config.yaml
num_hidden_layers: 25
hidden_size: 64
num_attention_heads: 4
num_key_value_heads: 4
head_dim: 32
intermediate_size: 512
vocab_size: 845
hidden_act: "squared_relu"
norm: "layernorm"
norm_place: "pre"
norm_eps: 1e-05
positions: "rope"
rope_theta: 10000.0
rope_fraction: 0.5
qk_norm: false
attn_scale: 0.177
bias: "qkv"
tie_word_embeddings: true
parallel_block: false
init: "uniform"
init_std_qkv: 0.0766
init_std_o: 0.00766
init_std_up: 0.0766
init_std_down: 0.00383
init_out_by_depth: true
optimizer: "muon"
learning_rate: 0.00572
beta1: 0.9
weight_decay: 0.0
lr_head: 0.0119
max_grad_norm: 1.0
warmup_steps: 200
schedule: "wsd"
decay_fraction: 0.672
decay_shape: "linear"
final_lr_fraction: 0.0
batch_tokens: 16384
max_seq_len: 128
doc_mask: true
train_tokens: 136500000
max_steps: 8332
dataset: "wikipedia_en"
Each number is 128 + 24 x the weight over its row's rms, rounded and kept within 0 to 255. Layers, rows and columns count from 0. The size above them is the row's rms in percent of the matrix's.

# layer 12 MLP up, 512x64, rms 0.217, rows 208-260, columns 0-63
size [102 127 121 132 113 123  92  88  81 130  78  68 100 100  87 103  59 108 114  99 110  98  92 114 113  83  81  97  97  74 103  64  92 106  98  78  94 130 108  93  97  81 100 129  98  78 122 103  86 110 119 128 128]
[[ 83 128 133  73 100 136 144 178  99 173 108 117 146 150 107  86 184 109  65 109 116 152 106 109 128  92 118 130 117 126 129 103 141 118 134 156 124 156 149 117 137 114 149 147 177 125 114 126 132 111 111 120 125 168 105 115 142 128 141 134 119 117 105 125]
 [152  99 145 163 128 161 126 135 146 127 139  89 126  96 130 131 153 164 155 148 104 134 113 119  94 127 148 123 109 139 131 108 129  95  94 187 103 120  97 153 107 153 131 124  86 131 126  79 123 153 142 150 114 100 109 191 114 141 124 123 137 162 112 166]
 [142 120 129 112 166 133 104 137 130 140 150 128 140 122 137  98 115 109 138  91 102 138 186 160 114 146  89 140 126 107 154 135 113  94 166 142 110 103 124  72 118 131 126 116 107 131 123  75 126 169  82 135 150  94 119 166 137 146 150 116 117 168 165 123]
 [119 113 109  98 130 126 154 105 112 138 141 125 132 116 116 125 101 104 143 116 173 174 132 160 167 117 110 130 115 143 105 160 121  64 161 143 178 126 158 126  90 110 121 143 143 107 131 104 104 145 133 151 115 127 160  76  94 140 122 106 175 100 119 114]
 [113 103 161 132 161 139 100  64 137 166 135 142 171 171 100 124 145 127 118 153 130 157 127 126 119 131 140  96  76 160 155  87 118 105 146 140 124 160 153 123 137 140 136 111 158  95  88 118 129 121 156 137 133 107  74 133 129 137 140 113 140  95 137 132]
 [ 99 125 122  52 143  79  94 172 118  97 132 140 140 122 144 125 112 114 113 117 128 126 168 174 102  79 156 119 135 135 151 129 115 140 114 152 126 110 152 155 118 133 152 151 142 143 152 127 140  99 129 127  86 162 147  99  89 131  99 121 159 129 119 140]
 [107 153 168 110 149 150 134 117 127 147 170 166 138 147 106 148 169 135 121 102 143 126 157 141 102  98 138 164 135 161 127 147  57 111 147 117  90  94 117 143 119 111 157 148 160 118 121 131  94 120  85 129 147  96 136 106 106 120 147 131 122 104  89 128]
 [123 127 115 121 126 134 167 130 114 131 119 121 126 141 138 112 160 135 107 143 173 117 129 145 141 129 112 156 100 118 190 148 121 140  98 101  99 114  82 124 132 108 109 151 153  60  64 162  93 140 124 136 173 144 120  98 127 120 139 134 135 140 123 171]
 [148 124 153 138 125 129 101  78 101 133 135 114 113 141 143  67 172 153 146 154 116 139 117 147 179 158 104  95 131 128 124 123 119 119 116 145 158  95 171 140 106 150  92 117 100 124 185 117 110 133 149 132 122 143 106 112 117 141 168 105 155 108  99 113]
 [ 98 105 127 104 134 109 122 135 142 147 210 116 133 109  95 183 159 154  98 104 150 134 144 183 124 133  97 142 116 137  93 131  93 149 102 109 161 117 129 130 141 119  99 142 118  92 127 105 122 137  88 132 124 161 141 153 152 130 125 104 110 126 126 153]
 [140 151  90  80 164 125 148 115 161 142 132 141  81 117  94 127 149 168 102  93 132  99 158 151 154 103 157 121 140 160 115 158 115 150 131 145 108 114  88 137 122  97  96 137 141 161 134 114 129 115 108  80 126 135 104 150 130 135 118 172 119 133 134 173]
 [153 110 144 104 102 128 145 138 143 104 112  92 134 108 117 131 102  87 124 134 175 151 137 162 119 104 134  88 148 145 192 117 158 115 105 131 104  97 136 139 118 135 107 149 159 129 145 114 104 111 158 133 156 102 174 139 182 120 136 162  94 140 128  98]
 [156 107  94 140 112 139  94 157 147  86 147 155 126  91 144 176 146 147 158 110  75 114 113 118 157 145 131 101 104 133 120 137  97 141 115 132 118 141 148 108  75 115  97 143 146 125 130 140 106 162 159 145 151 118 170 130 116 100 139 159  82 123 110 144]
 [148  85 113 113 127 122 126 137 126  93 172 123 117 111 138 153 113 125 113  87 160 124 149 146 107 144 133 131 124 159 144 118 118  77  71 112  82 143 153 166 162 144 142 150 143 109 155 158 167 136 104 115 134 115 155 171 175 152 129 137 129 149 115 141]
 [ 99 108 138 116 110 181 106 164 119  97 127 146 137 115 131 106 125 125 159 121 114 114 112  94 162 146 136 162  77 108 166  91 144 103 128 116 129 149 110 129 109 147 114 115 165 117  53 123 176 145 162 120 121 126 130 116 130 131 151 117 146 131 111 170]
 [106 118 136 110 144 152 133 178 138 128 142 102 112 130 106 143 127 149 104 111 181 108 156  93  98 119 171 112 138 138 171 131 117 143 114 142 146 122 143 137  72 120  95 109 123 122 110 137 100 109 147 111  97 184 100 143 145 124 181 127  86 120 129 102]
 [125  93 154 140 115 126  96 148 126 126  83 126 118 104 111  98 158  99 105 101 131 143 131 158 115 118 127 163 170 144 149 128 136 130  93 115  95 102 155  94 122 101 144 127 168 111 125 152 113  83 130 174 133 108 160 167 161 114 115  76 135 113 144 152]
 [130 147 172 122 165 135 101 117 129 116 163 145 154 114 167 112 153 122 116 104 124 127 140 147 122 122 114 107 126 131 190 140 134 113 127 131 101 147  99  85 111  69 123 129  95 116 115  97 160 183 130 144  96 110 157 156 145 130 106  96 156 139  96 130]
 [135 103 151  95 128 100 153 121 105  99 125 169 129 145 140 118 160 137 143 173 170 132 145 159 137 113 163 125 114 131 128 119 154 109 139 137 200 104 132 129 146 108 137  81  84 134  89 108  84 153 151 118 107 113 121  99 133 135 147  89 140 147 132 140]
 [144 131 123 148 128 151 162 104 123 124 142 115 160 136 107 128 140  90  47 147 124 156 174 161 123 116 141 115 125 123 158 151 134 104 107 101 135  79 149 118  92  96  94  96 101 140 136 136 137 116 146 157 115 128 153 103 140 122  97  87 155 133 153 116]
 [133 135 101 121 132 138 137 132 104 182 108 117 118  55 128 154 131 140 112 142 138 173  90 142 111 105 115 127 158  99 111 137  62 153 150 111 167 122 111 181 149 134 135 112 134 121 111 136 126 110  94 121 151 153 124 159 151 140 146 134 112 105 112 155]
 [103  96 133 147 120 156 135 172 116 128 133 126 178 136 102 139 161 164  84 138 126 137 163 154  91 104 174 105 138 101 149 172 122 143 116 154  67 140 118 160 116 155 115 104 123 139 135 122 102 120 112 143 110 118 158  95 130 106 128 102 104 157 116 137]
 [100 168 113 132 142 135  73 141  93 121 108 116 101 136 158 158 133 134 155 118 125 164 169 141 127 132 150 148 122  90 121  74 168 130 123 126 149  89 137 159 132 125  96 104 144 141 109 127  83 128 129  82 103 113 135 172 127 143 146 147 135 147 101 157]
 [136  58 142 116 150 128 146 124 139 143 136 135 128 159 163 149 116 137 157 120 110 103 129 115 151 114 136 125  85 114 135 109 122 134 160 141 115 121 115  98  95 111  84 119  95 149 104 150 134 147 139 150  68 141 105 119 103 172 152 121 154 159 179 154]
 [ 91 108 142  72 164 129 119 121  83 120 147 172 111 114 137 165 141 114 168 131 126 174 150 140 127 109 119  85 116 165 148 129 117 113 108 150 156 123 139 145 123  94 134 145 104 100 107 128  86 145 145  89 159 141 149 101 138 161 127 151  99 119 122 105]
 [173 133 124 125 120 147 106  92 106 103 100 120 136 171 126 118 110 143  85 125 142 140 102  83 170 118  86 151 134 172 141 184 113 106 127 150 114 130 119 156 135 145 159 113 159 146 123 102 151  83 124 114 146 143 120 157 126 143 114 151 118 159 101 161]
 [120 126 116  97 137 152  96 133 155  94 122  85 114 163 133 109 136 139 105 102 104 113 107 109 149 102 129 143 105 145 138 136 153 102 106 131 148 117 140 163 133 172 132 131 157  89 176 112 167 139 197 106 123 123 156 111  92 162 121 154 124 151 110 150]
 [100 101 142 145 106 141 163 148 139 121  98 155 141 142 121 146 145 134 183 154  71 158 115 131 138  95 140  78 142 128  97 133 140 132 110 133  89 105 162 136 103 150 117 119 132 123 121 136  83 139  80 162  96 108 171 116 140 100 122 101 151 143 122 134]
 [115 116 153 139 126 161 120 104  97 136  95  95 142 110 173 104 144 123  95 172 133 153 116 130 109 129 152 119 170 113 169 100 100 122 122  91 132  83 149 115 148 122 137 149 103 136  97 153 145 131 127 172  84 108 118 138 157 154 158 100 140 112  93 154]
 [120 100 165 111 150 164 145 162 133 148 113 128 167 115  96 126 119 111  93 111 155 143 187 110 155 128 160 106 173 108 130 154 156 121  97 140 123  92 168 135 134 128 122 124 108 120 106 185 122 100 171 103 114 120 143 108 102 141 123 138 133 101 118 151]
 [ 91 176 121 126 131 124 185 147  96 160 144 124 149 125 128 143 171 142  82  97  75 134 111 107  87 164 112 106 144 148 127 106 146  92 119 118 143 113 144 130 149 125  91 113 146 115 110 127  89 157 114 129 158 141 154 130 171 134 143 120 133 105 112 138]
 [ 86 164  99 108 127 139 142 110 112 145 127 125 110 108 114 155 108 137 146 115 125 199 115 149 110 137 138 145 130  71 130 177  84 163  95  97 146 133 126 140 155 186 109 122 118 115 113 101 144 133 103 132 130 159 141 117 129 109 112 123 100 149 133 162]
 [193 129 176 110  93 172 157 151 115 159 120 111 128 148 144 108 126  90 157 116 119 156  73 147 152 151 136  99 128 143 138 137 142 132 143 108 131 137 159 124 153 110  81  99 107 141 144  91 138 128  89 142 123 108 103  99 154 139 130 126 105 128 113 149]
 [150 105  76  75 139 124 161 154 120  87 119 133 145 124 130 130 149 144 136 150 121 121 116 128 125 130  96 145 109 108 106  87 148 149 127 145 179 128 152 137  78 112 119 117 156 119 121 111 108 113 190 148 134 137 136 174 145  91 171 148 125 153 122 141]
 [103 111 134 100 146  88 125 123 140 110 149 121 167 168 149 108 174 139 118 169 146 160 105  99 141 150  91 141 127 132  77 139 109 169 144 119 133 169 149 109 110 106 105 147 154  71 115 103 108 154 135 123 119 137  98 124 116 157 122 141 105 156 134 150]
 [127 152 115 139 146 122 121  84 126  76 138 119 118 151 155 144 139 166  99  98 141 150 111  96 117 115 153 115  93 116 143 166 126 156 151 166 119 135 133 127 157 176 139 148 119  80 128 149  91 179  99 109 140 118 128  81 123 130 133 113 159 154 122 155]
 [149 117 117 140  93 145 112 108 110 144 105 121 117 131 152  88 156 140 134 154 147  97 103 140 164 155 163 131 138 158 109 113  77 133 150 149 127 106  92 161 116 168  91 131 138 101 136 132 113 148 164 120  62 124 105 138 153 136 108 132  91 135 110 168]
 [ 98  92 139  72 161 147 165 145 131 188  99 160 130 113 127 106 162 108  95  93 121 153 129 155 137 137 147 107 129 143 113 150 144 127 159 146 118 120 138 111  93 168 139 134  96 119 115 151 130  96 142 145 158 133 135 104 151 138 122 134  95 113  74 116]
 [145 119 127 150 110 126  84 149  82  87 114 124 116 138 153 155 157 126  98 150 168 119 140 138 103 130 115 137 116 155 152 101 105 137 143  90 139 125  94 111 116 174 114 142 112 103 141 151 137  99 108 149 115 140 131 145 132  86  95 122 181 129 192 144]
 [ 91 104 105 104 199 187 127 143 151 114 111 126  98 122 144 137 117 129 144  91 135 139 137 117 117 125 155 143 129  98  76 143 142 137 111 127 137 118 148 126 137 168 126 116 175 104  99 155 182 130  88 141 117 134 121  87 141 117 153 128 117 112 105 130]
 [146  70 177 110 105 143 116  78 111 125 121 171  90 102  97 124 152 101 125 109 122 118 155 119 167 144 130 137 135 131  80 119 120 125 102 111 107 156 126 154  86 143 138 111 119  99 157 133 111 124 148  95 114 163  99 165 115 153 159 125 142 145 132 138]
 [153  78 133  99 149 147 134 156 139 114 100 154  84  89 122 162 135 167 133 128 158 149 154 127 112 129 120 120 135  83  89 128 120 148 122 118 150 111 191 123 118 129 114 157 143 131 116 147 101 110 145  70 118 154 157 143 172 114 143 114 150 122 110 130]
 [171 129  96 106 107 114 174 141 103 111 131 100 183 106 126 100 149 119 156 106 107 149 104 155 114 135 160 115 123 143 124 127 150 172 103 123 112 146 132 119  83  99 184 130 157 103  91 127 127 132 136 156  90 132 145 161 136 148 144 129 118 101  97 130]
 [112 139 145 175 122 132 113  95 135 140 128  98 148  92 138 153 155  94 131 159  87 115 126  93 119  89 117  91 107 158 165 131 158 107 102 120 130  93 157 158 123 169  66 139 158 101  97 140 141 158 127 141 150 123 124 139 126 107 159 142 127 124 148 129]
 [174 149  88 113 156 141 142 124 137 131 113 116 134 114 130 120 139 132  65  85 162 116 129  95 139 116 122 162 143 157 118 139 134 151 177 138 125 136 139 151 108 125 106 120 115 117 127 144 171 145 156 118 119  93  90 129  76 127 126 132 181 138  86 160]
 [109 127 146 100 141 140 126 136 101 110 145 127 117 124 135 130 139  91 130  80  97 134 131 164 100 140 154 133 180 128 123 136 141 112 121 121  88 183 130 127 126  90 161 125 150 110 109 112 101 162 167 185  86 141  99 111 155 109 137 134 171  94 120 134]
 [ 93 152 128 119 157 168 107 131 111 119  97 118 111 164 138 138 161 164  99 108 113 118 155 163 118 132 123 101  85 171 112 132 131 145  86 132 112 169 115 128 127 160 114 153 164 129  92  78 167 135 143 126 152  76 133 104 133 125 140 116 116 121 116 153]
 [168 116  67 114 123 176 125 131  99 128 133 115 118 140 157 173 174 137 136 138 127 162 138 121 104  87 127 123 144 109 130 139 144 144 150 103 128 117 102 128 174 107 149 117 103 119  98 139 122 143 153 141  74  84 153 132 134 127 121 146  87 141 172 135]
 [ 92 104 119 133 118 151 111 164 155 156 115 152 131 110  86 108 147  87 154  96  96 124 143 145 135 143 117 107 153 145 160 108 152  96 180 117 110 124 158 127  89 103 145 132 110 140 107 148 157 131 128 154 147 113 110 107 114 119 156 190 123 123 104 166]
 [133 143 117 148 106 159  89 104 112 117 118  82 106 154 147 108 175  92 131 123 122 139 146 125 147  69 130 120 119 113 178 119 120 113 131 143 161 138 147 120 140  94 112 178 122 148 119  94 118 110  84 146 144 169 146 156 148 134 157 123 133  89 156 131]
 [119  91 113 151 135 140 114 124 138 113 177 129 168  86 154  98 127 139 139 173 148 144 144 133  86 127 139 104  93 161 150 139 134 114 145 113 122 126 120 122 122  82  79  99 145 119  65 112 139 101 137 133 120 132 138 110 166 146 110 166 153 142  91 125]
 [123 164  99 132 125 139  93 137 111 153 136 104 111 132 163 139 152 106  94  81 138 132 101 142 106 139 162 156 104 157 137 128  83 100 120 123 162  94 116 123 134 136 105 170 138  91 117 141 169 129 102 102 120 108 120 161 164 151 136  93 163 160  98 136]
 [102  79 134 153 156 124 102 152 111 143 155 145 180  89  65 129 138 135 152 144 119 160 154  97 139  92 126 113 123 144 105 138 142 146 118  92  96 143 124  93 113 116 126 131 166 127 152 123 115 137 159  99  90 114 135 117 147 128 128 137  87 124 165 159]]
# layer 12 MLP down (transposed), 512x64, rms 0.0256, rows 208-259, columns 0-63
size [ 96 123 131 125 110 127  94  90  75 123  81  66 106  96  85 114  49 116 115  92 116 101  91 111 128  77  80  93  98  74 108  72  91 102  98  70  96 121  98  86  89  80 101 135  98  71 113 103  87 121 117 123]
[[141 114 127  95 124 121 148 149 140 146 156 129 141 107 135 125 112 103 156 154 113 155  90 147  98 117 140 130 128 105 110 115 132 108 150 110 148  86 142 132 147 178 133 118 128 126 163 134 152 138 150 145 170  98 113 125  51 149 107 146  82  95 109  80]
 [131 105 111 120 108 119 176 154 147 119 101 120 115 101 169 154 145 128 120 158 127 122  94  97 148 153 105 157  79 142  98 122 111 127 109  87 172 170 151 118 133 139 154 120 101 124 135 136 110 182 135 122  78 152 155 159 136 123 147 149 125 102 134 109]
 [142 142 167 129 116 113 145 113 110 166  81  80 124 133 156 121  93  75 144 152  90 134 130  99 111 112 106 146  97 180 105 155 120 139 140 104 118 140  96 100 149 184 124 121 117 135 148 147 141 144 143 138 135  99 117 115 122  95 113 135 133 161 161 150]
 [141  93 193 168 171 135 134 140  96 149 108 119 114 111 105 108 134 120 124 159  82  89 144 135 100 123 131 136 148 109 110 160 139 160 126 123 123 122 101 129 159 147 145 115  80 117 145 136 109 112  85 151 117 104 150 132 125 144 127 159  90 180 137 130]
 [131 108 146 112 142 144 161 133 112  97  98 139 130  81 170 123  87 139 176 118 126  98  82 147 143 160 123 111 162 132 104 168 141 160 115 136 109 117 118 159 132 156 101 166 131 171 126 154 108 105 125 130 113  87 140 107 139 111 160 129  89 147 110 130]
 [126 132 142 117 103  83 140 159 126 139 113 152 120 160 143 142 114 102 160 121 102  73 150 146 113 100 114 120 127 117 159 143 156 153  90 161 123 114 129 139 187 100  83 122 124 145 148 110 142 106 129 129  85 130 110 179 153 117 127 164 111  85 135 121]
 [124 144 165 149 138 124 149 107 117 139 108 142  93 159 168  94  97 120 102 142 107 150 142 135 136 124 112 124 136 100 132 123  91 124 111 154 145 166 117 128 158 150 175 116  88  78 101 129 109 128 158 159 191 110 126  94 114 117 124 135 107 120 140  81]
 [128 143 110 161 107 131  78  71 126 156 151 129 160  78 106 154 114 124 142 118  98 130 108 102 142 159 155 101 151 109 128 145 156  94 143 128 127 161 115 158 110 138 183 113  90 132 147 125 123 127 145  87 109 144 106 173 134 130 130 101 138 115 135 100]
 [106 111  89 122 143 112 136 133 134 149 139 131 125 146 129 146 105 111 121 129 109 157 112 158 137 105 117  27 147 145 122 119 160 150 120 120 135 116 130  76 128 110 118 161  78 174 134 112 141 134 124  87 148 145 141 146 149 166 152 143 132 127 155 111]
 [160 168 145 121 151 121 104 117 146 143 127 161 125 136 158 168  62 110 125 123 124 176 121 115 110 126 159 119 157 127 151 135 113 100 131 124 123 146  87  78 137 143  96 131 120 146 101 147 113 158 100 108 122 119 135 109 113 138  72 111 154 173 102 138]
 [117 161 172 165 135 107 137 110 126 109 147 132 174 168 153 152 107 109 140 122 162 137 104  86 107 132 110 109 146  84 120 136 106 126 132  85 142 143 170 103 160 130 107 140 122  79 117 109 108 152 146 138 136 127  94 130  97 137 148 111 166  86 147 135]
 [ 86 121 135 123 170 131 127  75 180 109 107 130 135  86 118 131 105 114 154  92 135 150 108 123 107 116 119 148 167 147 130 125 138 150 127 132 151 103 132 132 173 170 119 181 153 165 109  98 121 130 106 162  99 114 113 121 158 132 157 112 153 129 133  94]
 [119  97 177 116 145 120 131 140 138 143 118 169 160 112 104 138 105 148 119 128 146 144 150 108 100 104 148 162 140 165 104 140 182 128 142  56 132 135 132 155 106 130 135 119 116 117 122 118  83 143 140 101 127 134 172 123 115 110 118 156  93  81 140 160]
 [113 132 124 138 114 131 114 129 105  79 174 116 128 103 144  88 104 116 146 108 119 140 155 151 125 131 126 160 170 130 148 141 152 157  95 108 180  89 162 131 116 153 164 113  90 167  81 153 122 174 139 134 123 115 120 131 118 131  97 104 108 146 108 145]
 [114 113 138 193 142 125 140 101 116 174 146 167  92 161 125 104 111 137 112 142 175  90  95 162 169  81 106 116 126 125 137 138 166 147 112 147 138 113 123 118 156 121 161 131 109  95 121 153  92 147 113 104 140 148 135 111 137 108 145 114 107 115 146 108]
 [106 156 141 144 152 106 112 167 162 126  93 121  96 102  74 123 132 102  96 148 101 167 136 146 137 172 122 120 113 135 132 137 163 125 137 123  96 116 121 163 145 150 147 104  73 124 142 120 162 125 165 115 131 133  78 103 135 151 121 152 132 121 150  89]
 [121 133 140  88  99 146 140 108 130 151 118 187 104 109 133 141 161 105 151 120 107 124 129 107 115 113 123 129 151 135 174  94 113 110 142 114  92 119 109 120 132  94 153 114 186  93 156 133 132 116 130 153 125 110 157 190  99 114 156 122 130 136 182 133]
 [134 126 156 161 103 100 128 131 138 141 116 151 111 159 153 126 156 111 102 114 149 155  77 116 147 112 160 143 138 147 118 131 135  90 129  60 144 135 117 134 155 118 115 138 122 144 109  90 105 101  93 167 136  81  99 108  85 145 122 175 150 129 131 115]
 [125 146 145 139 139 148 124 104 103 141  99 155 156 121 159 130 170 109 127 126 126 124 100  93 156 142 160  79 111 113 159 140 105 143 158 116 120 159  89 141 149 115  75 157 159 134 159 139 142 102 134 134 119 132 115 135 136  87  91 116 107 186  88 125]
 [135 103 108 154 132 164 153 108 141 133 158 145 173  99 153 128 130 118 142 134 139  94 147 157 153 111 137 120  88 135 109  88  74 112 133 135 123 119 101 134 102 116  78 108 174  98 147 160 148 101 124 134 118 143 187 140 121 140 152 130 132 148 110  90]
 [137 119 126 178  99 118 170 136 107 110 114  97 110 143 118 146  95 120 132 104 104  90 129 137 145 117 160 116 130 167 165 144 195 109 128 124 112 112 119 102 129 152 153 158 126 141 133 194 142 116 128 140 130 125  79 156 110 117 106 102 137 142  89 121]
 [142  97 124 118 130 155 175 120 131 118 144 145  95 179 105 158 146 135 120 126 103 121 142 136 168 140 106 120 106 132 150 190 128 133 103 160 132 170 115 115  95  87 132 172 104 115 125 162 147 103 115  87 118 128 109 118 106 138 120 142  98 154 132  81]
 [154 106 114 177  93 102  90 146  99 123 137 105 131 110 154 126 132 120 141 121 115 111 136 103 103  75 147 137 139 154 110 169 124 136  98 116 153 117 151 166 123 114 112 115 134 145 140  92 140 157 118  97 174 139 105  98 145 125 130 147 172  68 154 133]
 [ 96 137 154  91  80 131 114 132 154  96 123 113 129 117 132 159 124 126 156 105 129 126 157 148 116 156 191 125  97 123 174 125 109 123 121 151 105 108 103 124 151 156 119 125 106 123 152  85 117 121 119 155 135 136 187 146 130  87 141  91 166 139  95 122]
 [133 132 150 101  91  66 166 127 151 161 129 173 100 166 135 159 140 131 160 142 113 135 112  90 114 151 165 112 164 119 122 140  91 151 102 116 133  71 128 135 119 135 108 152 139 118 134 122  85 120 113 148 123 135 123  99 113 152 118 136 117 160 167 115]
 [123 143 142  87 143 167 118  98 147 108 137 136  92 140  92 127 111 102 100 108 155 142 159 104 105 175  91 158 102 122 112 139  71  86 161 127 105 142 140 192 128 108 128 113 125 145 132 128 153 134 147 117 149 149 128 163 117 134 131 120 155 108 152 110]
 [127 125 127 116 123  91 148 120 115  95 122 178  79 169 151 109 130  92 108 131 179  82 146 145 132 155 140 125 107 146 128 113 160 104 102 155 121 172 120 127 117 115 112 117 124 138 116 151  94 130 157 159 140 137 134  72 130 131 138 127 172 163 115  99]
 [167 154 131 163  98 100 130 113 154 115 144 188 109 146  91 162 133 126 166 124 150 149 116 117 131 129 106 107  79 120 113 147 109 128  89 124 118 135 135 135 114 104 160 104 121 147 128 131 113  92  80 139 127 106 120 156 112  94 138 159 162 139 138  74]
 [110 178 166 135 139 130 119 136 146  91 150 185 136 111 126 160  89 121 138 165 120 172  83  77 112 152 117 119 110 114 149 133  92 167 109 135 135 170 144 122 119 104 134 141 129 132 144 102 163 123 132 146 132 134 129 156 140  99  96 142  93 122 133 103]
 [104 170 145 136 122 144 108 111 133 151  94  93 131 156 138 169 114 116 106 136 143 131 120  88 170 160 116 137  87 138 120 149  86 144 121 114 112 142 107 129 144 127 140 114 177 109 131 107 186 114 128 103 186 135 116 161 152 116 150 122  93 104 142 104]
 [ 96 121 147 112 168 111 140 165 152 156 146 158 131 139 125  89 108 131 141 124 135 143  64 124  95 126 145 124  95  84 163 104 166 147 153 143 114 106 165 122  80 100 134 126 139 142 185 121 162 116 144 126 124 130 134 115 104 136  98 126 142  95 127 112]
 [136 106 137 136 109 104 139 117 123 122 105 108 116 154 151 109 146 164  97 131  96 128 119 138 176 142 140 113 119 148 106 117 153  99 127 143 115 114 136  95  60 148 138  89 159 129 103 172 122 135 158 125 136  94  96 165  91 102 119 146 164 143 178 135]
 [159 147  92 147  91 122 158 122 145 143 107 144 149 133 150 138 162 118 121 138  85 148 146 105 137 123 101 139  85 187 102 149 143 165 109 129 178 115 100 164 141 123 114 121 100 112 149 148 105 123 112 155 127 144 110 143  99  80 155  97 119 125 161 135]
 [116 122 121 155 138 131 120 112 114 111 111 159 126 124 210 155 156 157  81 142 142 164  83  90 122  97  73 142 120 100 120 139 152 136 100 139 130 165 119 128 164 135 147 151 112 130 116  94 111 103 119 137 161 109 104 138 149 132 123 153 139 111 111 144]
 [122 176 152 166 152 135 134 162 144 150  90 123 100  90 109 128 156 102 109 133 136 120 143 133 106 123  99 127 149 142 108 165 121 153 130 107 115 108 144  96 135  96 120  82 123  83 118 108 179 129 144 132 138 119 106  94 163 165 118 103  85 153 114 108]
 [151  93 166 117 136 109 179 167 133 173 135 110 121 112 130 155 123 113 116 154 118 104 146 149 134 111 132 109 142 126  89 133 152 177 143 108 140 134 129 137  73  95  75 110 153 101 127 119 165  92 128  97 135 158 106 144 119 106  95 140 110 108 146 125]
 [123 123 129 102 155 175 107 151 144 156 120  90 137 116 126  90 150 126 114 139 141 187 115 148 153 119 113 117 106 169 129  75 133 115 147 169 165 128 133 138 149 108 124 145 153 130 130 167 102  79 151 121  98 127 122 135 121 104  92 119 125 104 177 137]
 [143 117 116 119 110 102 130 122 134 141  94 140 134 111 187  85 166 150 143 150  67 112 154 148 156 124  98 129 102 122 155 121 141  87 160  90 135 125 165 148 149 128 124 142 167 146 175 144  94 121 135 102 106 147 125 130 144  94 140 129  95 108 116 125]
 [ 97 137 151 159 139  80 119 125 204 157 112 133 105 167 101 140 143 150 134 112  80 151 162 117 105 130 119 116 138 124 104 144 104 166 146 135 135 136 160 142 152 131 111 101 131 164  86 119 138 114 112 152  92  95 118 132 106 157 116 161 126 142 147 130]
 [110 155 107 114 134 172  81 109 140  97 120 129 127 114 153 108 142  74 109 157 132  97 115 157 166 143  87 133 108 112 109 141  96 150 117 118 121 162 103 176 125 126 170 107 140 115 187 137 113 119 124 155 133 114 156 107 110 129 147 131 125 148 164 153]
 [110 137 146 147  77 105 102 140 116 128 137 153 140 101 158 136 138 146 140 124 124 145 117 140 118 163 169 183  96 111 152 114 114 109  91 120  95 134  97  71 147 176 124 162 141 117 123 122 110 111 180 172 110 115 118 128 124  81 133 133 117 126 144 123]
 [117 151 155 118 123 133 121 162 155 160 129 118  97 127 183 111 129 132  95 124 166 116 130  99  92 133 136  82 124 153 143 114 106 165 132  96  92 105  98 111 129 111 111 141 142  99 126 164 131 149 160 155 138 118 115 145 130 121  89 123 127 194 102  91]
 [103 102 125 133 114 117 141 123 164 108  88 161 115 127 162 110 114 115 108 103 151 106 117 126 106 162 149 102 173 141 156 129 101 122 158 104 176  88 134 102 158 157 139 112 122 179 123 141 124 171  81 153 131 111 172  98 125 146 103 130 133 134 121 130]
 [152 157  84 151 151 115 122 162 121 110 107 144 139 130 159 147  96 110 128 153  78  94 135  77 134 167 107 139 161 135 154 155  97 126  83 127 150 112 121 166 137 197 106 136 140 102 140 100 108 145 132 112 120 103 120 146 124 140 133 144 113 116 123 140]
 [129 115 111 180 164  99 193 102 134 168 118 143  69 140 133 148 114 138 150 140 114 110 128 173 113 104 132 110 121 122 122 132  72 126 115  91 140 154 108 144 148 124 161 124 133  99 138 117 142  91 103 132 142 143 112 159 142  96 113 156 103 114 145 125]
 [181 144 138 146 124 153 145 101 147 112 160  85 136 137 108 113 158 126  93 119 118 146 148 126 155 101 146 180 125 153 125 114 120 147 103 147 126  63 101  96 145 114  75 125 155 163 149 138 102 149  92 127  98 104 113 103 140 124 131 121 114 137 102 116]
 [177 128 113 127 135 113 124 140 170 201 149 100 137 103 169 135 114  94 139 100 153 118 138 127 143 121 142 113 157 122 166 112 111 131 120 120 144 121 173 141 155 128 117 144  96 109 122 134  88 105 143 119 105 120 127 137  80  93  72 137 158 108 136 137]
 [115 143 148 105 133 128  67 119 154 119 132 160 114 176 115 136 111  93 106 106 109  86 160 150 140 141 128 123 100 149  90 103 152 115 103 155 120 166 123 132 113 167 122 113 159 137 136 128 108 110 144 116 160 120 119 139 117 144 160 128 112  81 156 189]
 [114 124  97 126 176 130 103  99 118 182 125 113  88 152 137 146 167 148 112 153 126 122 124 140 126  91  99 130 121  81 119 164 137  78 136 177 128  93 131 115 134 127 120 160 136  83 138  97 144 116 106  93 134 136 140 147 135 144 108 125 151 169 100 120]
 [106 124 104 101 108 101  90 113 128 123 110 137 145 186 119 124 113 157 116 123 171 158 129  87 120 130 115 135 118 145 138 131 127 185 107 105 113 131 130 172 137 140 172 116 148 112 146 149 114 132 155  92 187  97 131 136 160 176 106 124 131 103 122 148]
 [112 128  99 113 122 129 130 175 123 107 142 114 101 146 163 141 110 116 146 124  83 179  99 151  83 115 122 117  91 167 164 145 128 135 155 138 134  96 142  84 138 131 101 148  89 159 127 139  98  95 120 146 133 100 132 158 168 163 117 126 149 103 140 139]
 [102  89 149 126 121 110  87  87  96 155 183 120 143 153  91 136 123 110 151 182 142 125 137 135 141 155 115 167 130 126 159 116 139 118 133 119 131 127 183  90 131 111 125 110 153 108 110 136  82 141 166 164 107 117 143 146 116 141  98 122 146 102 129 143]]